config = dict(
    n_layer=8,
    d_model=128,
    n_head=2,
    n_kv_head=2,
    head_dim=64,
    d_mlp=512,
    vocab_size=2048,
    activation='squared_leaky_relu',
    norm='rmsnorm',
    norm_place='pre',
    norm_eps=1e-07,
    positions='rope',
    rope_base=1020.0,
    rope_fraction=0.5,
    qk_norm=True,
    attn_scale=0.131,
    bias='none',
    tie_embeddings=False,
    parallel_block=False,
    extras=['some layers without attention', 'local attention windows', 'shifted keys', 'gated attention', 'capped logits'],
    init='normal',
    init_std_qkv=0.0442,
    init_std_o=0.0,
    init_std_up=0.0442,
    init_std_down=0.0,
    optimizer='adamw',
    lr=0.00284,
    beta1=0.95,
    beta2=0.99,
    weight_decay=0.048,
    lr_head=0.00621,
    grad_clip=0.5,
    warmup_steps=409,
    schedule='wsd',
    decay_fraction=0.368,
    decay_shape='linear',
    final_lr_fraction=0.05,
    batch_tokens=[8192, 16384, 24576],
    seq_len=1024,
    doc_mask=True,
    train_tokens=138400000,
    steps=9231,
    dataset='wikipedia_en',
)
Each number is 128 + 32 x the weight over its row's rms, rounded and kept within 0 to 255. Layers, rows and columns count from 0. Numbers have three digits each. The size before them is the row's rms in percent of the matrix's.

# layer 2 MLP down (transposed), 512x128, rms 0.103, rows 352-377, columns 0-127
027:133156088123105154145119124109132154141132182100176112111168136149099101147138108088097139113142136139138173096129145150154164085158192127153140127106113089126177168175173134196165148121129144094178050080156088138077101124125148150058144083127125135199141078189141154113125101076116138142047100127161093179123107103128159108156163104106168092139142098142145215090172140144064142105114
031:129159100134155131173121124028159137155184141085125111121148105094142144108126185188115122189109138109037180123133130119129125138144076133070103093108099093147118127145152097085149152134132151091071091051093101175103182197152184166106113118129157082102174116099137073153092122108120089145087127155115116165120137141128126169160108124153150179122093145117127088124201137159138142130090
031:156182119117142114138124112093090151135137129116131087059189128106149110129170146147128090163181101132157201120129139109133114157123112126153151138140078129132142064134039091179156255146136183119103111136147175123138141148152147086123127156194119155154051121137129155141116184108125097131139141129112123116147184127114131160146120149168147196104074136089115156119119168080153105121166
176:156143138147152153119153129121151132215126157148129106132112070130143148101132098117143142136123163141125226080076149072097117170141239080145135173135085060166151137155212136132115194142137106099138140158139111149115128118097109126125128133115115155172102145136141129067124115158141137102158109124134255129131138154165146123122131094115125130142123132145137125150107143140141141129153
145:134067210133142166145117131109120164118176117085184171088137091155108144139110097099117107133154134125082161118080089108102134114113137217138120156118103169154128103142098199123152085121143195126137144112137140123121156110091082138203133172154140119138156102118121139111172091116123094133079170165173147184095218139107146093105106153127157131163180044052121140147109140136145123100114
166:177127201145122063131134124136140142098131134169188088120125204130158147146146173102133108128101142179139157112139115149171107090129075076105189116069119143129114119097159098132125209113124138174127142170141164053097142062103102100152096113178143110163094164108180119151197157146195126178142146139145068156149058144113098122127126083131110108167133107168145124142105137169133087129119
023:112243125155113121126138134082156178169155095142121102151175099075080169142158118132121080116136105136104096154090109135144113118167117225111101141104138114059151113185115164113125099180130158144147140129145141177156143172086077123131169066103155118137082142102160146124094177104126177142105183113070113167112088112143078119167081086129170126135118154167147102153141131143124155121192
156:130070131151088139132081141051147124131109136187167105126131130097085161158132111096127143119120121132131198127116114134130159154124168105105195097111115168115115109169147144067133146063135136143103142134149175072087097119101091107123058101151074084225103052115090118079137201140184109137164157092141100157165127148152118080162147103151125138130137119127126130069114146071176122152112
027:118107163084154150160116113108204136135112121189125181034108114104175123086160145094135173111151135085109106082131102093114172103165141134158117111152133182156152159100165118161108203105155146080120164130161136118117083110109156145126079070126126147179176071135097182128130103106086185080094140072175085100150137187113140148096104135120115136171111111137089140163091120161078147152145
028:141125159133145149177144104080146147145165107176137085109102087135133098134150152089167212106124105161061059118139136105105142142073177069136145167180078103130133121099116157170103117083061131093101100160096126149190092101161144134101168137125143058142106132050119111150124151117168161092102140125085070121154133129117105088128153129127089202139157104140107152046100159150114145122132
160:103137152136139133133151139057123101155123081096151108158151112089133153195094124142115086163142143088124184158080114051119138086156182124147170134121113144131151167062134127104097177122131133188117122109072134133151114176143144148136104066076080084118090095137119118124075085095140182173132088106163141183114171118144121141137086137173055135088102151157120037105131125154104154154083
030:129175140135102097133144128065162165156139107135167179105101118118180119065095116108100122145143122132164066113131182128088121133139149160153146143112109138090150130109070211096132188098129139105184162157087168148146101122124136121122099122095143120136096086192085053107132149056113124114133176196116172155091135156063199138095149183098151124146123102153184150112133146095123087166150
033:117172094158080175136093200130090110246132143111158106120121141140126093063123139165126130145110089135111109096143094117114134120100129142129093117129099124137080104129177139113195167121125114133152066123078057174145160094164147134145102152104143155081098130100135086158129175093223189088166125189137092121138131059159129125111145160118128114098120088139122134108133133159107152183174
037:113112117086152122175108126089138130142124187151172097141119079118121140113186182178126171132160115155113106131153110108118197131115112153136089111089146127076158142124173148094137135157144071109152091151143165133193166142109140082188075148155142124102124106103084168101150169126177127094065086187083107099177142132112183105124195108074111129099097055137113089189105138153068142136133
031:119138155130125168142130152034119088147127053158158093159101085143156072121132128120111148173110106122154129114160136104157160132165104152113134089096134079135152115097129150110126233138147131132201067129103158130131118076154139130161101185069184113141087118120144151128115136129078164132123155044156186123125070103155137057106164116169094096129126068116157135113109132194146129127113
026:138155192138107179099158176038163190193150174092168121127136126104153125110095173123118138146074130129146147108087145180215161104101118120081119096112080131073145117094158172070099218198084133178136050138148100139146105138095107136133105142097130143168139102132072138129105145118161169121104092129128122149144108097178114137115085138106112142154107136092168123114113153132125133114155
031:122103188114096125137138147085160129089186159132128138105135085138124115095085134110144107135149132150100051171173158139125136170135163152130132181100128151090142123179103045078118221136133143092096101117134133104113113052082132154099104103190185094118145115148084177179090171122138177158118134105169161087100116135129204109112140093056086110140129135122141083135122125154134098093091
026:135112136143099211171125094121094119127172101130123100136171112063095156152172152173160118143161098104126202069121123118178086110112156139106152113084140133135147125165151094201165165079145107144107123100077125104136115105134136109089178120170118113132138126076131151199160147083215171110130134155149153118109063109083108153140104172106172118165161066078119120132162116147147130163189
027:134146117111120133149136120112161162221123073146079155141139147141104112105116119146155192174143160143075088093057130165152136178133102125153149136201124052095201193113065137118170205121143121145136198156098128177168102078119137118140143134121134137139102132156111122111184126087156075123126142143153088125071135119112129168113129155142117162083149125148168091087147163143119126189106
145:155111153116070082118109099063167128123147133086099118153106132125158152152207171125138163158121167157150185130227150161114180067120131104142142071107156127086129111114076156109107076059092203089120109142140111156155131112104143149113165050098166098109143193124097108090120168080151082141165135145138117126088129134121123155133095176101093070126115157107129111105145109102099118102134
047:127111224169135049136166149114132135144147197139081163117141102116126143070074164155102126132154079146126097116137152110140123110151038172161162137149132125176150095188162093130156137102184148091137070149160183133160101106087088203115120116080145135128092104155075167145099149145164152119087139163150091124089097144149139147093137104140156125076079117131121101133151154108107109078098
147:131128139102109122109122135059162090175152181059119118160086126189143116108117107136080161107114176149133181111152123163166156187152230179125116102114137133078099124119110163115132105160140160060139159090135128109156141090096115086080123105077162160131122170097098131167168124156133158065153165143112157070121089180134119160097134121150132165175132179130116113174110149053097151123149
047:153120150114122131175180091190140141113107113128111172126117174193161134146086088171149116162121152118116047066115173145183120148129077104094167138162136101165130175111119133151118162083142167112134100103131137136115089122158097141085191138059164161155144076083108146153135142096175141144131123120117091101158131168070142149130121211123077196096107108085151171200118163103125145147129
034:137144149136172126176110166056109154138127137129057124136158165169074086129166140087135042125111154168136063108097111135120166131123135146137171143069095117174138096129133147148094237170091122108092085078170151194147158143124128174115125129106101170108134140143126157122128114129181169159146057161156146087146123093160139135115127140117136124171073148100095113094096178167162137138164
031:129110228124161172201104119099149067113098121151105139117147120067170129118084086121149176156158097164123097151181170101146123102101117093144200087131102143106115129097188139161139138085099097109132097168171081083109132087095166162105131101037142128102145167150097175147128158093159141142088128129161129095167136117123185091107120119144132094105121116120089103122128125171107126215130
148:129150117135170147119147169037131120143077139118196118074110097129043166130062130154123115132158161098096126147150109157131107102121072168072120150142088158170142113088136137150148048108109165152121172107114162119137129139187185090127090123072073121068104130169117137068165157149120123192140137129108130149116137106122146158084154140102133151207112116101124180159120105144169081154124
# layer 2 MLP up, 512x128, rms 0.125, rows 353-377, columns 0-127
016:117095130140091108129084072153153130161097107142103124175185105070095145164134141081148110132120161153140005155113113131051157189152127116150105112136159116132106140193124107157127148124066119165128176117115170157151121177176175075139101143119125182146123109128099108145136104100149096163106123144133145116096130138101087140125097108111179099076091191114036108116167135151099112076137
018:104124138131111189086119087207109114132124081077108120150088109128139155129163162083099163139118126095097255093168069131151201160132163140132098149106111148146143137158089171190153087130107074187114157134156193145118150081122130139119127131108141157162127124126140081133104167121091122138097057141166127126126091163080155094130134121122147153080077133140105140102150160142096098104109
151:045126108164122152111125122123122115163141181114064081086154102136156139074116141117166154173138091063162113117130121139109116140088155125150121149106157131124158109083150136132128150149173116142100139151119081107092113133098096113150123148111074169115117158129119115087106114124169107071146127122157171203089166147097147116172110079165200205183196089179179176098106083149161187150110
147:143161126162055155144085140182125091103191110097144190153146103122116099107135134172150176122099143146114176100068177183092117140183082156108116105131176161136106098200117177159087136150161115087038089140141151119106090129171109123150137103119130132171078158137138138087172097130115135098133141143134138163103096166073157116096096106122115192155060119117136123107181128089111154129178
165:109100106134149090149091158155152108124164107144137138158145090136181189075130095129187134111174130177186127130181113159092144127095116182136162174138077142160151215104103126118148143141103094098122128126091131122156160160127129165163157126052080120102191111138136101036128152098108171129143110150096128112029112140126087178165133165132116107087098113086111118090087112171089145111135
013:111125136101115129134139103156098146093093127181139106070113112121139126147105130163139169108147112105135053143131126143147097160141110065071103129148147162120144160139115156155041134145176091136151117167135103116055128106123151129145128129129203132144206149083127128144074092135101172134121075096114110156187077145162152123087141116176119098167085131109013193130125149148093085075122
147:099137099166147096099065100172108150134150125122205161087138145159142093115178138118161171088121140134127134139129134179069134120135108122122123166102106112143115170104126149176104118149140090153165145144088117083119153182110190083101186134104087131113142133067117061111138121119215180126208089177185142125091122117157103164173168150162142173115140106155118183094108152150168111127187
015:083130125149103088120062120179160130154152133132141089083117138117136077149120106102130131125105075191164047176100117120102105111128155178107141148114175106128142143134171099070151105121127134101103155112133178181122124122086070116104122140082131093167136150159150120142151127113204072119134140134106142131121083134169042000153142143098177160119087158092156130114157102157150111162125
015:124124133168090164116061089201136152128094120156120093184155178115120136131187096184104139037120128159167000122149130109120171098148113160102087085140121137151146144100098091107157071092140106144090125117112129184136152113126101181168115162134173101163137132136154045124095113147125083139119114163134129133131114150122082154094129133155124142124082147128072121082171134144140106137160
168:129122175124118108154168143162050078125114118090146104130158096123183099111137174117114087151170101058165109123085126083190146185153112175147135134065117127138187121075112092099111153140156086136091140137165145118086143114107082100123169092171167101142162184204172190193110130143135166144074102083115092097147140119122118100111122116159081121144175118154128109139113092083152119164099
015:114103120126090140155099142191109098108128134144124149112109178105115152125144120144135070136128142165121000101143114101146138136139159102231100156076143151118132099097139131166125120148075132144189083078073173147155136130075102124127162132118125129128153121087075037098142117105140157138169094145092135117114144149186114077105126133098129071087132115113132131129125134126169127136182
017:131095142153160148091175091149105104125147061158132134088150173099150128088143123089122165126087110141105154150122176107149122105159133125091122143128145136072060138122170175087123157167102178069094101132082149177165153053142152127165132134111151193072142149060115113141090086088119075133177139127107117108140123104190139118138081061111128146186127097133113160115046129163104141133188
023:145121118181118149156084112178130109099126148133120158132103091118119155130086129166158120130122124165053247107089146118113123152162098097162125177106153147051133124154116131087141134096111102119071150153174141165108149119145052133098146064117185165140107085123129200154187101180126123131081104110103103159154098121118126129189093189136183152110142127145115111164177169139158120152153
017:180087107144117172152113113190126124140144147112155132109092094165164106186131142112137108103111152138127165157147136157127130083151111076186158177146155071139138157083125091105149108150095168073115127123135138130151146172070122146141132138109127113079161126181088157104122148128199149188122164147117111168065102075154125087125118097180019178084102156108201177130150125121150104144086
014:100131153147145200071116083193119114143173096151176136078152112156094123105163138109083154146153086111155184171121144137116184090140122156085096095082195143121130116121139108131131161167115111123143128067107182155120149088153091100101144091153086150112119095162152130145107122133138051130128085130100099138172020158158107184157096097097156128098157125107127109155189131133179152082140
017:122135123138146130147138150162096156105115078170120135180155106130146097169164169150069162151122127138115202128143190145177077111178109146133125084111141164153121138190137154163061139112117109098150129152122103169149090078157108150110086102159137201146092051109130171175190105108080193099098103093134107131211138169192144176092105145128116110076121134149131137129100143126167140099120
017:103118132124091133067089184160145120147117142135168107139103104112138106104153136143100143097114097150103000138112103122130123129131122123121106170103130134112154118128118100144166093166180103092157108070120174153124097045082128125114106139131103159142126131138132090125076153060155126105089106167082127122144129183121100048121105108117021164123115117093144134123126098152153139107075
016:102151136163125132093125152168124156132162109153114136114146153115097136119161121163138094172152111110146000156084141142158150106104125138071128162107152095123115134160108158140081132151121159127105093134127162104143097178104101130152126105145118146124146157131110127142167165115154108146139137126130115115168131118160049104186124127155064094147142168148102143073173087102124093123086
155:109111066123139140066169106141135149138139209137141133087074075133121066101138108112113148101124115110173153088129156151146156167087103173182138134103116127133104122122140120165152112119160182148173127165186174121140168114115143075135159090141155071108135134097203074159095091097142154106127131129109149082079148169147092116180065097160129097177133044122153148151088105086180136158111
029:138084061061097168138084093151132141159104138169093140122136081154152144177130129106132135165103133103140092130154094091144107150068130123142090200147101103136115171053132128106177102082132175185154142086134076169083149134156138129136163193116086094155185216135123087102171116133178133178118086132142126157155097126115068057163140140143115132133107114144098146085121172135120127102129
144:116125143112097135096117129140144149121149185135143105136115073161140180144205172125077150159052124127187125170147112119166154129135138103134125079164202080172138166123126146132127138149157137090109114080164085115114114084157095085183152112103078138089115162114122088095204141145154199095137145193117111121092167132153160119130100140157104144202071172155129125178098176100089146154121
035:122117152193190104153134098154142135099145170108091166108090125112060122105156165150108120168116168083127100103188084183106166105178143092138135157080174167152153134086090129159115146181080119123151101100098183142169167180158116159187171119108091122161156134167091136091083122074161114100119174082151149120106131128176139177102147097146157104150137161123136098145110056160177155146160
019:171113117170135123107101161218101138111172194145130108076153148121108177132104107117090135112098105148053217135121098136147180157158121108182147136136156126151129142141119152116106133099175067122086132147157114153103132055103140182119133113104180127099095057130158140153089170130123139103184114129136124128137100141165096072087147160099059116143078132128089077165099096156154075163132
015:081131145118120127131131131203143127130113135143149093119154101107167143073114097139083102129162131151111142119078170075086080099159124139121118028099162166082189148134143119114179135140125081101117152145098128115084140134088088095084126142087139158134099150134158133129152126108177059109158155113135106092120099185160041051115178134147173135112126156142181156187147141158149180148188
132:140131138119140133150104108125043137114094040127149102118109123133129110162150156172106136166149132104108094122148008149122149150122087161120097117133093107171157118143107159179120110098153106139126108115129169108150151092095124121191094079154124171090132185092149142131118139129172136143075170162069161090115087093099141136107130123184116140138180131117201093173126093202196081108126